From a checkpoint of a small transformer trained on Wikipedia: 14 layers, untied embeddings.
Each number is 128 + 32 x the weight over its row's rms, rounded and kept within 0 to 255. Layers, rows and columns count from 0. Numbers have three digits each. The size before them is the row's rms in percent of the matrix's.

# up: layer 4 MLP up, 704x256, rms 0.108, rows 638-703, columns 64-127
# down: layer 4 MLP down (transposed), 704x256, rms 0.103, rows 638-703, columns 64-127
# gate: layer 4 MLP gate, 704x256, rms 0.114, rows 639-703, columns 64-127
up638 095:133158099156129154037031070164126133183103130082097130114137110106179129187138114149151172126128113113110159083120166176133113115084084075108084150128150157156107147116162116110071096086097104
down638 097:119098146137140103131108069125160142148169137147175206164111088165131043106095196201123177183146105092104092153135177123085102134100100208158101123106137089125094166155093123111124113102082112
gate639 107:136133124117150097148109202159129105152138118125103137146070101099076157178139152154105158121122120081096113038122105054076153123141104215103125107097111156145182087208113122108133132114151164
up639 109:107180116056144114049130103104088076172133107114112093130143110152109178126113111140146042129114176092171106106177152129112063135075130128111131210115137126097104105120107062179054145178170111
down639 110:109141119096120120094098135107093188118118118129143127088098085116185133140142150142103087133150110045117110128064098153064081137149116122147092146134165126091094096151115142110154100111194139
gate640 093:165127099116117132073153162135188124031100104144128153125137123181108056130094102100192091129142074116081186089138147179123087130096124123137099095114182165148111135088147162126065164149139185
up640 091:123064088191105143160104099154182157216142164117146166171131113088129136195207096133117107118121130111122184101126173166149154162129153104153167102149091179093125161194110135138159108142166135
down640 092:121118113151151224088081100119180075115070138145058161126102119182148060106099094152140119127188055153099121104137162124085165141212141125134118086118166126167054098169119156129100159144131150
gate641 097:136153106096129134127155106110129138069130131089082127127161134104129133182115149206168134078105121077100164137115115106161110135114133145090131134100106136132142140122124090167085124163100101
up641 100:134170132112164116140075088146133148125134018133145100089086111120146092071110091101108222078192111122182139187140114135146119174138115098144208137185146143187119118149130092142163108131068135
down641 101:094135152159101127140095173179173093152101153119168179185167101120139118101127049130112154076176124142104103121112147132111137117179131164117155132130127164129142101141084156082181126149060144
gate642 097:113162128149117121178121046139127060128160145132147084118073144208077133143159092162127139109097152126160100114146177076165117113060133135117108114107145161158126126081148099165108089151085147
up642 096:132100153094123141197112173126168115073111146113122141155182145184068124118116158100135106128134100081093091069118108148111112129145106173115090108140065141162141175130102106193065169132153109
down642 089:067099161119120119122100143120163190143070189121050137154078135131144170108146138137103108166146089166165098113129128141153120152167147080089164105134090127134115133208123108077158146124135103
gate643 107:122121125116075106188173170104110191143090101132124106157119112091130154147143092156115141132117139110151157084084127105145172127124164095116164119079191109123134059179086101119151099142128147
up643 108:090130057147147166172137161146125141101119105077105159137093102119159111125134145161087120145130159113140136079187155117153084086093084132143103132093125149116127164159104143183180182127204127
down643 109:157113130128157136126110129106102211125099114123094141091081083112113114144095095178095142147136091096146106059150139113154062155159121157147138158134091147147118149142122151132115149222102120
gate644 100:183138148133135086140092119082075147108132128142132050131122158100123131060153111141126134160095160034136168099086124128149150101126115113159128127155126084157140117119142119072060107163132214
up644 101:178149169190119156138119106136168115138132129163141073162158096108143173157166169147130122086092064124137143143099167155156147145112158161087104176125174146092125170104112137101188157129080108
down644 101:147072124117140125140133113120126158095150120114075174092080111120137119140078085086169147149140176128132087088135051136125135120128154116128139125153120163160139166201156127072123104117105141
gate645 107:106145106047110174109122157086123097071082164176090152131104134178088128122173126113169117129138110097098183117159129145165140139174176145086048146119186097168122092116102114124147149183167128
up645 103:119149197142095138170152087118181084102171059120119139191131139142110095069091100113188134153128121140092114187109113165203094135123129141101160075187153139106071131165141112145121121115131064
down645 109:119188119141106085076100135133138168120143094177101114112102110113133121196112097123105105167139094150167138096133152108164150147159105093132130068134102165061150062117113124146108165116125097
gate646 098:087167051161151188154129103187091136103070144142090115137164067108148108071162082150149123163119084155122171124132148101197152117123106161172113113139102143172130109139088208146167110146138175
up646 102:121106198111097106145115159121157095111165091142094128175112186130101149155108159157158130067135171064124134148130124150104147143077133067142153140137151126069163107123142109123054136088136103
down646 105:054155113161137148164110107132114114152086101158086125182200149082150106128177122148125130123131085129147128143118110089198184109092122162190124110135095137112140147148090194139139069094122166
gate647 098:103097124141035074178118123082134161141133129186077163132094070150129119180176135168163109102142183112119179128146114089133201085109112175105072137125165158162147063127142202097129148116155146
up647 088:101128182143060076145132100079146099150121139134132134076061142137155135182173178158112129093135168151131154083167101114129121083114137191126092138132134171148169154093188153107056152200049139
down647 095:192150138131098127103128162119148127142115078132134076129113108119158179159122137093083134126137107174069180103178130163131107122090166100092115152122116097098139184132151098116033148155113099
gate648 097:110155126156130096105050120157167092106069128184103165188113122165135137081116177164149106118171137113103108037123194137076180123139148110100143147153180120109106123119119116160131119153070114
up648 099:100091151133090182117106117147115134125199138132095109066075146127092144174180125155143145051156169163231098119120105163123140129065130096131168203100117104205100102174145145181196110180153153
down648 098:125109132141155040076074145123181079106104094111112164150166076108081117120097145179128158145152165112103117060125179148155092106110168135151114125134118118092092108102105099170119137081066067
gate649 104:089171109095098124116162050062136067126113182079130076147133133151151125121100053160154186203136161107187117115091152166138116117112133118141133158139145150140144104111102152174150108170161115
up649 100:184086116153085133154155092073108080067168141132142112125206113118078175139141110178103128120130129095115080146065078154144202111112105145104113097117141109097099104151075174126154038185143128
down649 100:146114107113174126131134127101106113091064140117152063173147055111130099200157189091119170133160191100123101176105136139131125108182105096128131085092165159168130110078124137139122114170125084
gate650 098:080144131121133169159178110173062107104139173127071169162177157094121114149134075145126117114158149138136141167146139110163128145128103146127110099148068112114112139088126111123123093085098105
up650 099:154118147101151124128128128178129113077212169140140161116041119103153159153126132129153135118145150171075121107082164158132053187148138190184150117148111173082150141156091147147115130151120150
down650 101:144147093166142161156108150113115157067112112169130175104117168188116131114084118132108131088132098094091061167110153120111155145196137115139151146136108122018149135095146101124142097123137206
gate651 099:162053111048140095111122103122127108178136058123113123125156077148124131113154140171183106093137137146091100158108122113147141054075149194164103135141111129104136078089121114134087119123098117
up651 099:192144103120092148130201150192074133135080141131125125121135118175126143090132078134135110111183114161125061169147110171126100075069126167110146214156142157158150141130119151127098167155178052
down651 097:087107130107115130081107109196121134150111166101164109156170124132106119192157078103121111118091066155094081171107131094179159099138168112094151111119133147119125126100100129121104184125111111
gate652 104:065129070132113159146145111166105135130118140176092112088101115144141136105116072104117087111153166204169097180145125127133138133138131170159155143142165080137121176104155165157142128158153118
up652 103:161147087125110169121199068167080156091111096210111177073166099097119117110166097071168057063172132153120123167118088208112116157163120166168139078143123136184134099134146075124084120086154076
down652 104:130150114163175113088140093110138176116117131091096084030118154162100098108157132154107146196094171162080095113143130126112170146100115105115153108075181094154114131130168163118167181175118114
gate653 095:150180119123088109095090091078177072163158107142113108165168146101107128130143125097154135107082122137118107108070140088151200128103147147155121121125173104148096115197153122109135147126093184
up653 096:163164115102078122123148158147150146157155158152107127193141118144105153078211120141149157095142108153090107181164153082105122121166098153124181135191139156161099146132121098088150099124165140
down653 096:145129106122122133164140060089131125147122107141103159108142140157155119137075153106105164154143161134101113114069139124151206087083122120089184056148088142147137172128138126099100127152133065
gate654 102:178123121062156132175211083043102141091171146117146156181093101085140136151085153110142098193118108100115097149077117139132124134177148133121136107129125151128142093120136115152109070083136152
up654 096:233127135078126135163192115072109181132088180117159106109158143143146108131162186106129150111157087184106108096104176067088168116160117122181173121124159097143122089131143189144130129087166042
down654 093:115104180104156142212150158119121109138119065099166142062119123147072124106092086173087084112087145127170159058117077126120149149121191110115116138113139158105146120132099135156091150071140154
gate655 098:189128111064133117160138128117111125119115143121130147067108189172111104087102125168142150156114155110143135099103187119157105138111092172089146134052151163118166139212093139142149172132121072
up655 098:145090139107116121226122120159191135095129112148118144097093101130103183125128131129151170082125096139138120118151119136116115128097145126152151070114153110153105159111109091160154198103067118
down655 100:152141167178100144098104117083133160175130158126097104143188177121177148134103131178126139132144088178140079133023153097094096100124112119130133160121110148155166118135117130131162119105151153
gate656 101:150139124125143127185103068115140124124122149174089111180150154117121167100144081140188089049118183070076122136125145160146095031108104152191107155135146148150073115145086099131149100122167162
up656 101:157144162107124176122092087102130139180149112107157085137153166137173172096160151065142109118101113141107141098139106124175102041111101191155159118117108145198108148149114126149171164151125031
down656 099:110121157104125176125144107124116182146117113120185094141119118130116096110167154070113141138148114197073120116144128137125122178141121194118155127089103141132143168122138130163115137064155079
gate657 104:096155140188076134130177108087132121132103097163113113130081113116110137136103130093125178098138129085083126112134069156118174161159110124102148140119148072091157117141094169148133147140121110
up657 102:182163118120111139066094174133131120099100093156141086133157136099123215153113157112125068111168081116087155149184137063167113090168103140089087186095188113144130159132152182151132139123177182
down657 103:143122145174057095157076089112168129177154158143175125127121116114098110196090163126084163095137103131149111147068092106135097062195080128135104172151113107146125122103108120072056155108074154
gate658 093:098063095128136144149146198156162153094103119097107155104095144150108120167119124119109142092142142127150144108140094063081142124120203162150168123078183095143079085114140168136111152141101149
up658 104:098118151171091118124103129175122125168110152153118178076099127155115142133102143147145129141158147074124161098088120089146143131103149105124176152131119091131133121083174108170126127146113126
down658 102:149127177082112119167112120148185146109143145175163200120205075181186107166136143153136151120113142049161078060182138111215131101166158112156087150126156143125119157115088148109132161166110110
gate659 093:171176076090126136125089121122103123125146107139097104108134118149080090049133086081139103188195126113150157160118123102143088111093168127178148090078167115111089138096146092142099158131108080
up659 090:011158212173170062094108119128120163143132205127115142093095150152129085188114110132139115098104128101105201132128144108115091138143146145135113142211107199091097123130120188105106222156145083
down659 086:164164088100119100122147118140181111155156146139156115174139120132181159195112168133120132064124101143090140126150137196107128096168170092131187139138095077097130097138125144109148158105194163
gate660 106:145091164120142141090166138129084064121111133153136133069122111108085077100135129153134053194199133115126120053129114106143119122097085140110102132132124204145117111093111168109113124129100093
up660 106:174116132126149106106148109133187125094094140143120113150112128141155152165175111114141146064086132102171184189076116142052125084119164127144114130065098116162126162173126096044106103158161179
down660 096:133098108170131091111125131124094133141112126174086178129143143175125075125081096169100070166195114125080077092138146085153114123120124133079154113141145157110099102128133179156138124116114091
gate661 097:115151162114117131161133126168077113130170094119127158094088153092186127152174128144157101106122163095122122148131160112133143158042162146118155096070172093102124116114104158159176085110083111
up661 096:196110151124110134151144092108122140129155148093093154173141108164088184129179115165138183120108135127130151164065147119137141098060112038131055153164138155162100131098103066138145129164095095
down661 098:078151105113098078112091102119121093098127082097070196132129185082179156101153155087197123129180128131141098168163170032139097141126110131095095042086108161142125125116165153148119167098080104
gate662 094:138161102140069130116186074160110144117067123137126106136176095104123102068112118159143105190144085138112127187121150103155175155125172118129155158131181185120123097117149149083181078167131102
up662 091:108128158154129098087101121129069109073138122124145108085103149144120177136126163095112106117095145097060156111100092144083124176126087145173127137126108123089138163171128129131091142155118121
down662 094:089117166077097118169072126165134161143164154149106160156120125140107093125069114133101087160110111131131144194135173132140205172078114130051088101168116183065150123074138129118132158127120118
gate663 097:152115142079139164143195097096076170104160119096140123151131080132133095134081090145144100178160114175143026180105132143091098130140069088115065067208109167114100114131132152128148082125110082
up663 097:132131178153143158127155139193080141152201140186150144170125091169136110133144117084129127135141187120106106158137110153151133115111134202105091104173119143155107125117104147138079138099138145
down663 095:089168083146173099089119158090181123160105120116089097144096180086099085181151157162117120126138117108126152130158160135124176123190155103170176159105149121131169114162165108118100113133126149
gate664 102:129142091062159140065112157086124160133124166117093106060156138137114117114169124135198133117157123080131122157158134076139169070147102132169082115108167146131122130122078118138100140159146114
up664 104:152110135143121139207137155145123094174165122166134140176047124107160129175113121086112138077077120130137146158174176088129155108128186128089099105095077161076168153116121132142187170127072085
down664 103:163090141144136107141170122176096145192198119099088119134190052148119116099138130111132175059052137144114126113144125082089158144130161147090064086202152141054096104174117126120165109153086123
gate665 101:162156099087103062092129096129114078191113162079136092135150090146071156180160064139085109150216149047077129096166138097158133121121111155171141095111127155116116146153115176118149108072123100
up665 102:185115084176189151109165132110111121113100105088147107083186059149093158138031106187088128175145166128092092077102163144111186155106107161177114063093160132132137151127081129104067133116173140
down665 104:108086161139132161152224067145152168078136108143108155107109137119120089165152185096139132110064173149154101149114108155074138123139124107087109136183157122124161141071083149136110183125049164
gate666 104:061127100122084197171116073108140099153168100101127126146137108123158150040165066114170138115174121121109136124108129152161134114123124171179184119113074112135083117103163190173191133115075081
up666 099:072128150158129119143121083142168127123129178097139086160171105159105174152092187144138103128063114138179175132127134097135119118153132179172126109131124070102099152142132037135142174120117134
down666 101:084155130194087122062133173191141127128117121180083091174099135122140130152086126148140122131110196105046091115133163095101136142137160124133088129123173173083138048171140147220126140164095135
gate667 094:085122153076109115150132105129086115086091089137156129087142143147093128129133083194141140149065187130181121154119112150199137136103164131203129138107078127086101098118113165139126108104066090
up667 100:125149121164089157109141160056076138159142132131130155136148096111140128193085097086098132141133163122142161099133128086105143117086115080135168144173114152164125124137130136126127120111173183
down667 098:123166137086174129151121153110109057104116059128175099103087153118081149160110131149138113106077160114124113155188123142132133157106188112108075103144146146049122148115177105161127091158091059
gate668 098:159192101070070132154167114113116078156073114061121078166135142087128129090124103155156161084130102044103158164156119210151146142102159109117108088117145159152182150203184112139180137130149139
up668 096:154152127128149140172189085124161101156119118097176147130207118150089119146128121144065136144099159157103086140119127118125096085135132144201138107095088074146074128138152115161181099108146170
down668 101:100072101137136147130155109171146121105145201180146129153139094142146094116072113092095087121133148197116080094122121090112078117198112160185167072131104134152102144087067147161152109166121145
gate669 101:144116114144091121169187148124132120053082166160135153131130185146081138129149150156130116051168088104104117104111101108105151140152181185126142127111097157071153104156116104149207086091113088
up669 100:105112111146096161166168085156186069127106101180137126122116161138099168148116156118093132128086098135134130095131126132090125173182103147170164156171147094144155125165198162094159129082079125
down669 100:100144144118111190141143104203166079175155146127200061149115116143146149078184105127118095139128116129134149100152158150137074161068179101135131158168132156188137142076127163058090142116089128
gate670 100:061164056125113187079151094171145069156081135135066135137157109100114071080109074113146096164181135114045086087149180119159165155136137132154157173127141216123106085121118140167145131163082099
up670 102:103155151117051102138154092074093151117111128120092057116141132099146149073130115133151139106091132084172151161138188107137121137149133131137110112154181138139104142124108090108149095180046163
down670 099:042100103175102088104107121133137133132108140163127137115163151130152119114153006122134071150145149110075115040142175108138146131130096177137126118115208213133108112126123110069103110161037156
gate671 099:145179104158108131168139112130142169096160110157069107149135091164105113078095090160134125154091150068127121114105126116190112083123112163088129135162107094144156164119136106144139094105145115
up671 103:132146119089126062129091090154138081085098165119090152083133132108111193129172117178169068100131130180102138150174131111148190138135089096192118131121103119146134105164095137134119129162103168
down671 103:141144119149086097214147124144145144100149129121037124128148103119081160116105078152116091133115135146133122109136128132208108115139081172123118143157075093132165161141129097163158119146115112
gate672 100:146133109077128182130113147153117077143108127172111164128173110145104131104140126147159133138095150109111197075124101064135164095172106161084140183128115084137093081083123150128120101098142145
up672 094:133066152147173140102148127116121106080079143132139093084142128054095111098125124150130110115104146074149103149101101130148127185101194177139106143140113089195100140127148176113115145147131106
down672 096:154068143158128133137158156121116125064098153117089148159162095152172170182121098115117140094121150134178113154176122152155160166156159146133162126169104088142130139157169137096088109114039185
gate673 101:121134153102107116057147138128130151150126148138061114209113106118066153124149081165120093138079083110173163100185129098109155064124137081133088103179143186126114132182114146114139106136181148
up673 103:132090129168113100122106169162114086143077079157134142093115079086178134100092116088156131138122173134124115111136119165119128145106140150196109086130112117135122146177134120070170171210150130
down673 102:135154089119193204110147157140168093158117123183108136136078100129156140204121143125111138111115148140217234102185141159138188122117068119117149096125183089133177074126115051072207145170103116
gate674 108:136141080142127156156138114109139111174152089169078131127166099107074179100163069123142078137145126125104177147119058142131130127127088174086144121134149141096147092109110182162070127120120109
up674 105:155148050158148119137153113162174099170116106122136138150133126147097137137108096129100150105146104136111143131085123156152083113157066164093184105148143098050187102118067120089134135140162120
down674 106:118140115156207128138105141157117117124145097130130131121086109158106171113075138110139120153081127120158176060150127115107127154093168190120141143076122150101125102158090084139175135094129120
gate675 096:119127148112130100103074178118097107123122192108086138116162118113108177121163095171171129214190150082160140157156156064083125089139151133179134139167154130127088126077096123077172093107163146
up675 092:107116129193108151148113141127124097148177130104109120205081134137176143114124077140073126107107088117154111179136152145173198144167117100163204159137201101167150124165100155138155135153135117
down675 093:116150143159085099131171110206133087140153100131148144153148135140051132129124143073107064106124087102193096139115085101140124134145081091150153144115110119093142113154139105122121123110073087
gate676 106:147113085102109142095139155165076114078107148109120134112123129042119106104093120120182110104154174143145160119151084082032143150131195125121128161074143093177157124115099144182069093102103139
up676 100:107114153124070095152154144134109134146106087142140140134151143162146069073082115105143123143124116130172210164129172187150164129071114090106106135161173109123155089087090149142140166188071099
down676 102:108113095137114136196145106115157170129131140163118077161155122166143124167093137136089166133120142077090132059168101093129119135128130142126111133100132161198124108120122155140104141173186081
gate677 094:099116097158126152079150132084179127134172196149117149156116126101135168115142093171190156066153086104107136089135162203122193142120177116142121155124198119120166128142130072192171103153155157
up677 094:106128172190168122133123102123127113144100141130161053090156116118181179145118133113110114156124179116091118153070148092125105096155149183066116091145162140151145124139142170114135074106173151
down677 097:119124095126134097145063098133176129177153195084159144104124109087126146109118117158143145137102107113122171116095086127139155135155152171086077120161108105137092157174122148137125126141113105
gate678 093:075156120081066123169106134124071138094135130164097085129164161113074129118086109160159109170130156090111094077110144147154158121163085108139159110105142128086075135099049162078079114189172146
up678 102:090128148133103132098118165146143167136211157132152129109082146173114114140106110136124095118093138177157159103158174094150179088131132124138088101132129159169142173103087206113117185123117151
down678 102:117102119106136118178079139107126093159178147141197106124114149181114075107184130102134144165134164119178104079120141105137144150112173113158118168092127154156156148102085115124095180191095122
gate679 099:157102126093130194147144208135131139110212139152097112123158150160119129118130106086189092102074212089154094080255117044145136118134146182112110110118127091132140144088077166188058116098115141
up679 097:158109148143132118141098143102150166157209142125144140147092141111145121115133096114144148106137134130061099121090130132086164167068090143208195182127199178171126124121048080093161120146086100
down679 100:121128169071174053101110148074161145100186130163107119118124077189172168128197163154097115129145146138148149098084053141092136184152166093146078158163128101124131147116091165177126224119115152
gate680 099:112160033088140158175145148109099120039121077169103190110119128202104105117101155147090161097151162139127128111157163128126133120089117121143136162122096152148096105119127120202127127100117122
up680 098:093144065138109162126169173112135183100141104146158161130165116144081155140065171133081120111160139107153152110090123127088117060089091125206109130108213101155104093137123160103155163126153126
down680 102:120122096198125155099083112126117095149176128174188134138187134156115153130150187150150146143139123089146173119122140113118092056102153148141113111113185149160122102140101144045134181090110138
gate681 099:171111057146146104155113135032133163144147106170089126063144141110079112134140100136144133108168158106122110111149139115144162084123168154117130161090201116172091105124127148146071110150189111
up681 096:214171152133104114198141160099135134116182069152143132100140141112116082111113120156199141143133148139077155140082161129181127148096140155094090128097144134105106159065077143097135082133124064
down681 096:082112176123170151118159151167174094077136130127168094107091127131128095074090166052128142105145214201094134163121094159107151137100116084117106082155082090125125115138087086158208101128108122
gate682 102:092100122115109085210091113147096180128127168150097184130099109096166118116163105101130131125133124131139191147140070080129143117167140116104158084125063174097119127187110148137127179177078128
up682 097:114103075089184142136080187157169117137124111117124187152110197121127186136137125120096118087109086116161104109184213102153157153097118145128175152141142186107167185114157148114171146131095126
down682 102:145160162064084138111161103145157057165092090059062119109189158157140169109182141117122129101181146086168147155131126158128133086111108165175096150096110130108091135125069189187135089113168128
gate683 094:151176085108151123124151097182123165169183155193131118178094103111150117146122162033146190151106164103161154125125139083098112077126213132135156101125103141132137183067097141198145105094098112
up683 093:005099120160125115083118126119107106187077148106178117098096154117139144085123112110120126139191100150110173116132161141115116182135125128141195166077145161127115137129114130141157121164087108
down683 089:191161177164105121213122140165134084072158103166054098106100093144121073159133145120137106142099131123128102161104121135126127101145104100151090121131137157132126133149154101084144131174136094
gate684 107:144110169160146051141108113176174164085088062204128137140141109159154108127075140142137143121108081104099118183137103144119146135124109088160124109114187121121161086127094125165111109123157112
up684 104:103125116140149142056146106116100171190154178139133057183166142183175130185127124132153121147167159116140151128152170073084139139158107124149054107159149105142144135114177091104145173123156126
down684 100:106156073112080110179130099131127160095118157056076163100089123135128085071125147093185144156064164140135165085158149141190152140073126136146171140140114116121125157113168158160142095146116097
gate685 097:108143148110185157147130177165119190133127195076084135132170104126115149122112057139145176137099142133104130117113126102143136151108088207132048102135130090157131131116095130030123149145127125
up685 094:136136120115143183103177110092124159109140134114115141085080127147053137146109109109138145154172134121134110200131135088180122128124140091127129144132152099131165162106150142171101155159082064
down685 097:152157107079104114096096074119100121130142174150112094100136137143098149152120164125107148113145136146104114087132128175114146102154090078105124128078066196112130146161154159097166133163200121
gate686 092:091107136122092138101045105087100165090092143142085125087109121138121133126185063112187164132144121119091147122109127115173161181073132137116131140096110094090190094160096133145150076117134168
up686 088:129135177118123068071109120088097171121092149097125140050096169107161126106155129076097202112088062160080128116119163139168157101121151082098095101105076094103145130147084128143117164142070122
down686 093:156142164107136048173169169097155127122096149128128123127137163114150131153060178161093135090093077171059121139181098112143117083172092106113140130217094178107094162092163124125106150125122146
gate687 102:069118128143114125178120133117108127116114099110122159090160111098094180139138118107081136166108131069115087116168142109199165138102090132095074109125148080157110113139160171148092106138145184
up687 103:133190191086144096101116110124143161112123117121121122127109165136125161189127166097083155181101105145128098135147116146104104154172079130122112112114147070179068078139087081156140137111143111
down687 103:173127153117100133043136126112110099129152156145183129138161104139065126125124143146126093059114148111163166151097095145083100094153097172159179123148076166123103154160102099118151118161156119
gate688 103:038146106075155182099110154138105140162070071092099133093085086136050189050135120093152095124163201121112129128110108207169112160146097129092100124113154115118116095176142146092132137159111116
up688 099:154119143118170152153133140087128078104147123161126160092123143142115092143117159139123088064093110188069084086141161157081125081123108103127092070114181163095171146137130074127133118180119135
down688 100:068137069158193094062149149178134161118160082089067140143090157126093112066105073129148159146113155140164158117093106117130153129095205155116086122108106132134190162139118090111138185177101188
gate689 099:115135128114114142128118122142127110105091149139103149100129114173099096109160082123097049183108195133091124094138163112182151164145124121130112111109093150135086113120195124178075156141123110
up689 096:116130119184140125154111141084122092093075164131141059161160078117109140107095120135120120141088155066146123128089088148186144091181122131143118125095123081126064177113173181114148167209120141
down689 101:121107105124145131137110141140121084128172115128094099137139123103149107094170207114140154122111153144130160045153116163129092146156183123160127111101107126167082085179103087106118175114123148
gate690 095:125216110152144153172077128128107109143148130188112115148158125139132125130141071117089084107140149073102154147123113121119097147121124112116164070122142086117124143154106158129135101105123185
up690 100:179115111129149165123126129143130124115116143159155161175171134150170065159098140083181108138103109106127159177173139181103073201111100119109191138145087163149116096065122145170098145135113182
down690 096:196131126101142206131133120149155105076102076091153111167152145121093119108098130109165141079103139205112119179110148108074163103137134126129180119149090170120132127115157131154129174168130103
gate691 109:080160115135142134127150147187098170138131124170093174128185155180151147073121054179135118084068130063148180143159153098089154107171194177125102116121167118079106047133077114124153062063202114
up691 106:135194108099076127120155121161163130086133162123143122131171105154154127087140200098103114097117103105099152075072130124122120114218118181187132140111115069168093070136148180121162138090142119
down691 102:111159153130120147144126116147144111113124193118216143081126157175110120179096095092068127110092139137143170132068193081101151144149070138145134140116214154132104136125191185102154219146145101
gate692 098:177094127123132164117111189091108154162098131125147128164118131102121121182118116175148159112089127110165145134135105092088151112115111108214126152156173072123077142104144152095122086137102128
up692 097:088130154148138158117167085120131126122084138139124152108109157129165162090104147179119134144136138126137137139098124163079140147134100137143087190114093102084120126162105092107189099127169170
down692 099:141142110130118120138093141187084209106150125060140124108110194105093145182145135087099119158150147129137163144122103059159145126136067101168129148142155141167113191054110143111130063094156171
gate693 099:080123120168196180138166110163080110121156127072126149077063148116124189130094165104135091208114120114119156101120126096091133120064187129133118057108115092142163114089115134093140126086169085
up693 104:156158105067115165092150115123108164142126121151126143162125112131145087099139123091133193119173100151043099179143098103108115145142085142154158133135191185153162139090148109070077091223096129
down693 098:096124147201163103176121156140109097116154131097138124090095121209098172157065101123082111180044122085157143116144188151139159135075152109095077100109106136099110079154135137183167142101100116
gate694 100:119162102103097118119140101125100157118083094161076123123195112099132148123138093134082106173154108123136162135106070075157189127121109163119125125147090051140145056151160099147123083151156116
up694 103:148102112105179221131112123129131147054080133097129121101107162076103140129090172098110183180074187134157127100109119186122113143113117147114147139163073143126175114119124129110131116148095153
down694 103:100167103214124099163099137122102154113098117177088120161114123099115132131118107134121182109111128095098133121125158143073144125148198170121119096131194135074105104156115161118198085096092162
gate695 095:138064143099151115089036158137113102122146088198085160124130111138167147100135110154137118167136155067119125076147106066090168121095144176051086145151165175133109108139094161139099107101087158
up695 094:140146058105133105133222125127113190079113156102130136143095150132066109129136110142151108082067129129082142103149119147134106119095122147161172140097161074072155104111124096135087147130165096
down695 095:140106118110192196174127121144109137081109160161080118120111095176122095106092148146110182149089120102074195042243147102083128120070115172070141111141164151152118128080079085095091098095109117
gate696 098:156090133139105077137193124156135099120068145119177124123169091179063193118077136141186129119099128124115176170133076158144224106153138136116127140167088109167116111177088126163142132148146138
up696 098:136121122111130113110147171085103081102168158110128138138088119082095178093201132124177118098116116088120082127220075094137121068141142121103109074106079096169101113130066111113083152081153107
down696 097:159174073108138138164126132110109184123112159140135142117188094142092168162131112118148117078158132121161129132106091136106140143110090183159126120119104103148050076071171113145130087189153109
gate697 102:153092107141142137086128121133122114107141145135124142168160138076163130138133098204194191152083092105110134112052138102139110103085171147083121141151163159131178118183168079145100115120078141
up697 100:100108099115176133117164158086062135077166119107144116123154109090138113143111134128102078118204108104123190099105083111130112091112182135037077128095136166120160131110142144145118169170068103
down697 101:101134145090165115170109141098094120120150138124171123109121169168061133096116166097112133112118121153123090115131120132094151084146100143178137141131135136162097116032152107102106167109155166
gate698 099:115136108164050124201096118134131156048106132089114175095161108119098130078113109094122128154106108080130099113151091142170115125150145116141135119159231151103154152097122105130115101129125158
up698 096:123157141193166105157132124096194181138165117139162075149079151186129142162097126074144134113074111123104123120130166159137143174173131138123189116088145126089185123114111145157165160140077132
down698 096:145148121109126119096202130139130189071131156108188145149179107103162069153136090141093124107125131095076147132116180167111130118138143133095115115106085164148174152198138156138163142131086104
gate699 103:153209112040100108120186094109160110114105102144109096154187104109144142099108078100141171066127093109137130188149084145141100039095130102085145106115098154085047130161127076166136138111127133
up699 105:100100119117128128144188098089096101084133202094165151122090125101088133144138166135107142091147135152140147140138087158147115125075128143209123141118130114079077133143171115223180162102162093
down699 106:092090139120094165119170128132123189106127112131113149087052139153109154120099124176116169245175178165129078071168110095117127066158090150156118101133091117099102048079183070124141075135164114
gate700 103:127110155123138116082136123116082157055124120142101185131122126114079091138102108144138076054134124181133158103102142192097140125085074142185134067191075132098131119167132150175168089166125177
up700 106:191155087167156155171090156155115087132182146117136160164163157103171089152131120172124158139125160134165130059135163088090162157120140150135169097070159088179174098094146139164138104131141079
down700 108:130119141115071108153162142114154127107090127167123089130149181161123094126213157152161126083101177127111132066108153153124067185215137179146151137079145160130157169139132139088121131088118076
gate701 103:101123122119108128178114080136152165148117058134085112097133090134145173105139091139135173109143183120103115162107161104088155061156094125076161124118070129144184142120094155097157089148133152
up701 098:050105070081079100158112097116129134165139149107129170092145169134108122069208169177144147105121110129117123184170145133103139115103112086175140127129133128062134204096099122107141145161079138
down701 102:130108143159125135082149139117091110063142145076143189122121155118157093146107107155142144192109139171139133135108145137077044145176165167171071198139154093155101090158106200156120167133133119
gate702 104:111080127147082107180140136097140134073102120148099099131100126139068199075084109183160133175120147148120137134101132129151151103086113133096133066148134110151132107245048098171202141172145138
up702 103:140149116100152110093095072161160082161123121106111142170150076128200099116101105081135122123100164124066115117098108111118105134156112167077109135140175128105114153125130107141098101016161139
down702 101:163183160082114152142175105119114133148186077148136166135111100132114146130147099195107120157132112116131093122110137108162096105080108087102143121226154102070134185144112094128148118085124148
gate703 108:121147111112079195116127165112176180129125150159103150067200165095110083066098052154122119142163088124215150158144160099121151117131145112097144092153129087178116069166103103115142128109105074
up703 105:091153180085150078166120089161128094081099145116118107112141161123156082171142085104130117152092109104149116155146110208138093081076090153137055120178093128136158155116095112063173141147156081
down703 107:135099073108186124159068129100130096174180138125092085180100092159163122091158137149157143100139146138109088118204148118183181081096131125164156149167087143120149163103168124183185095151141150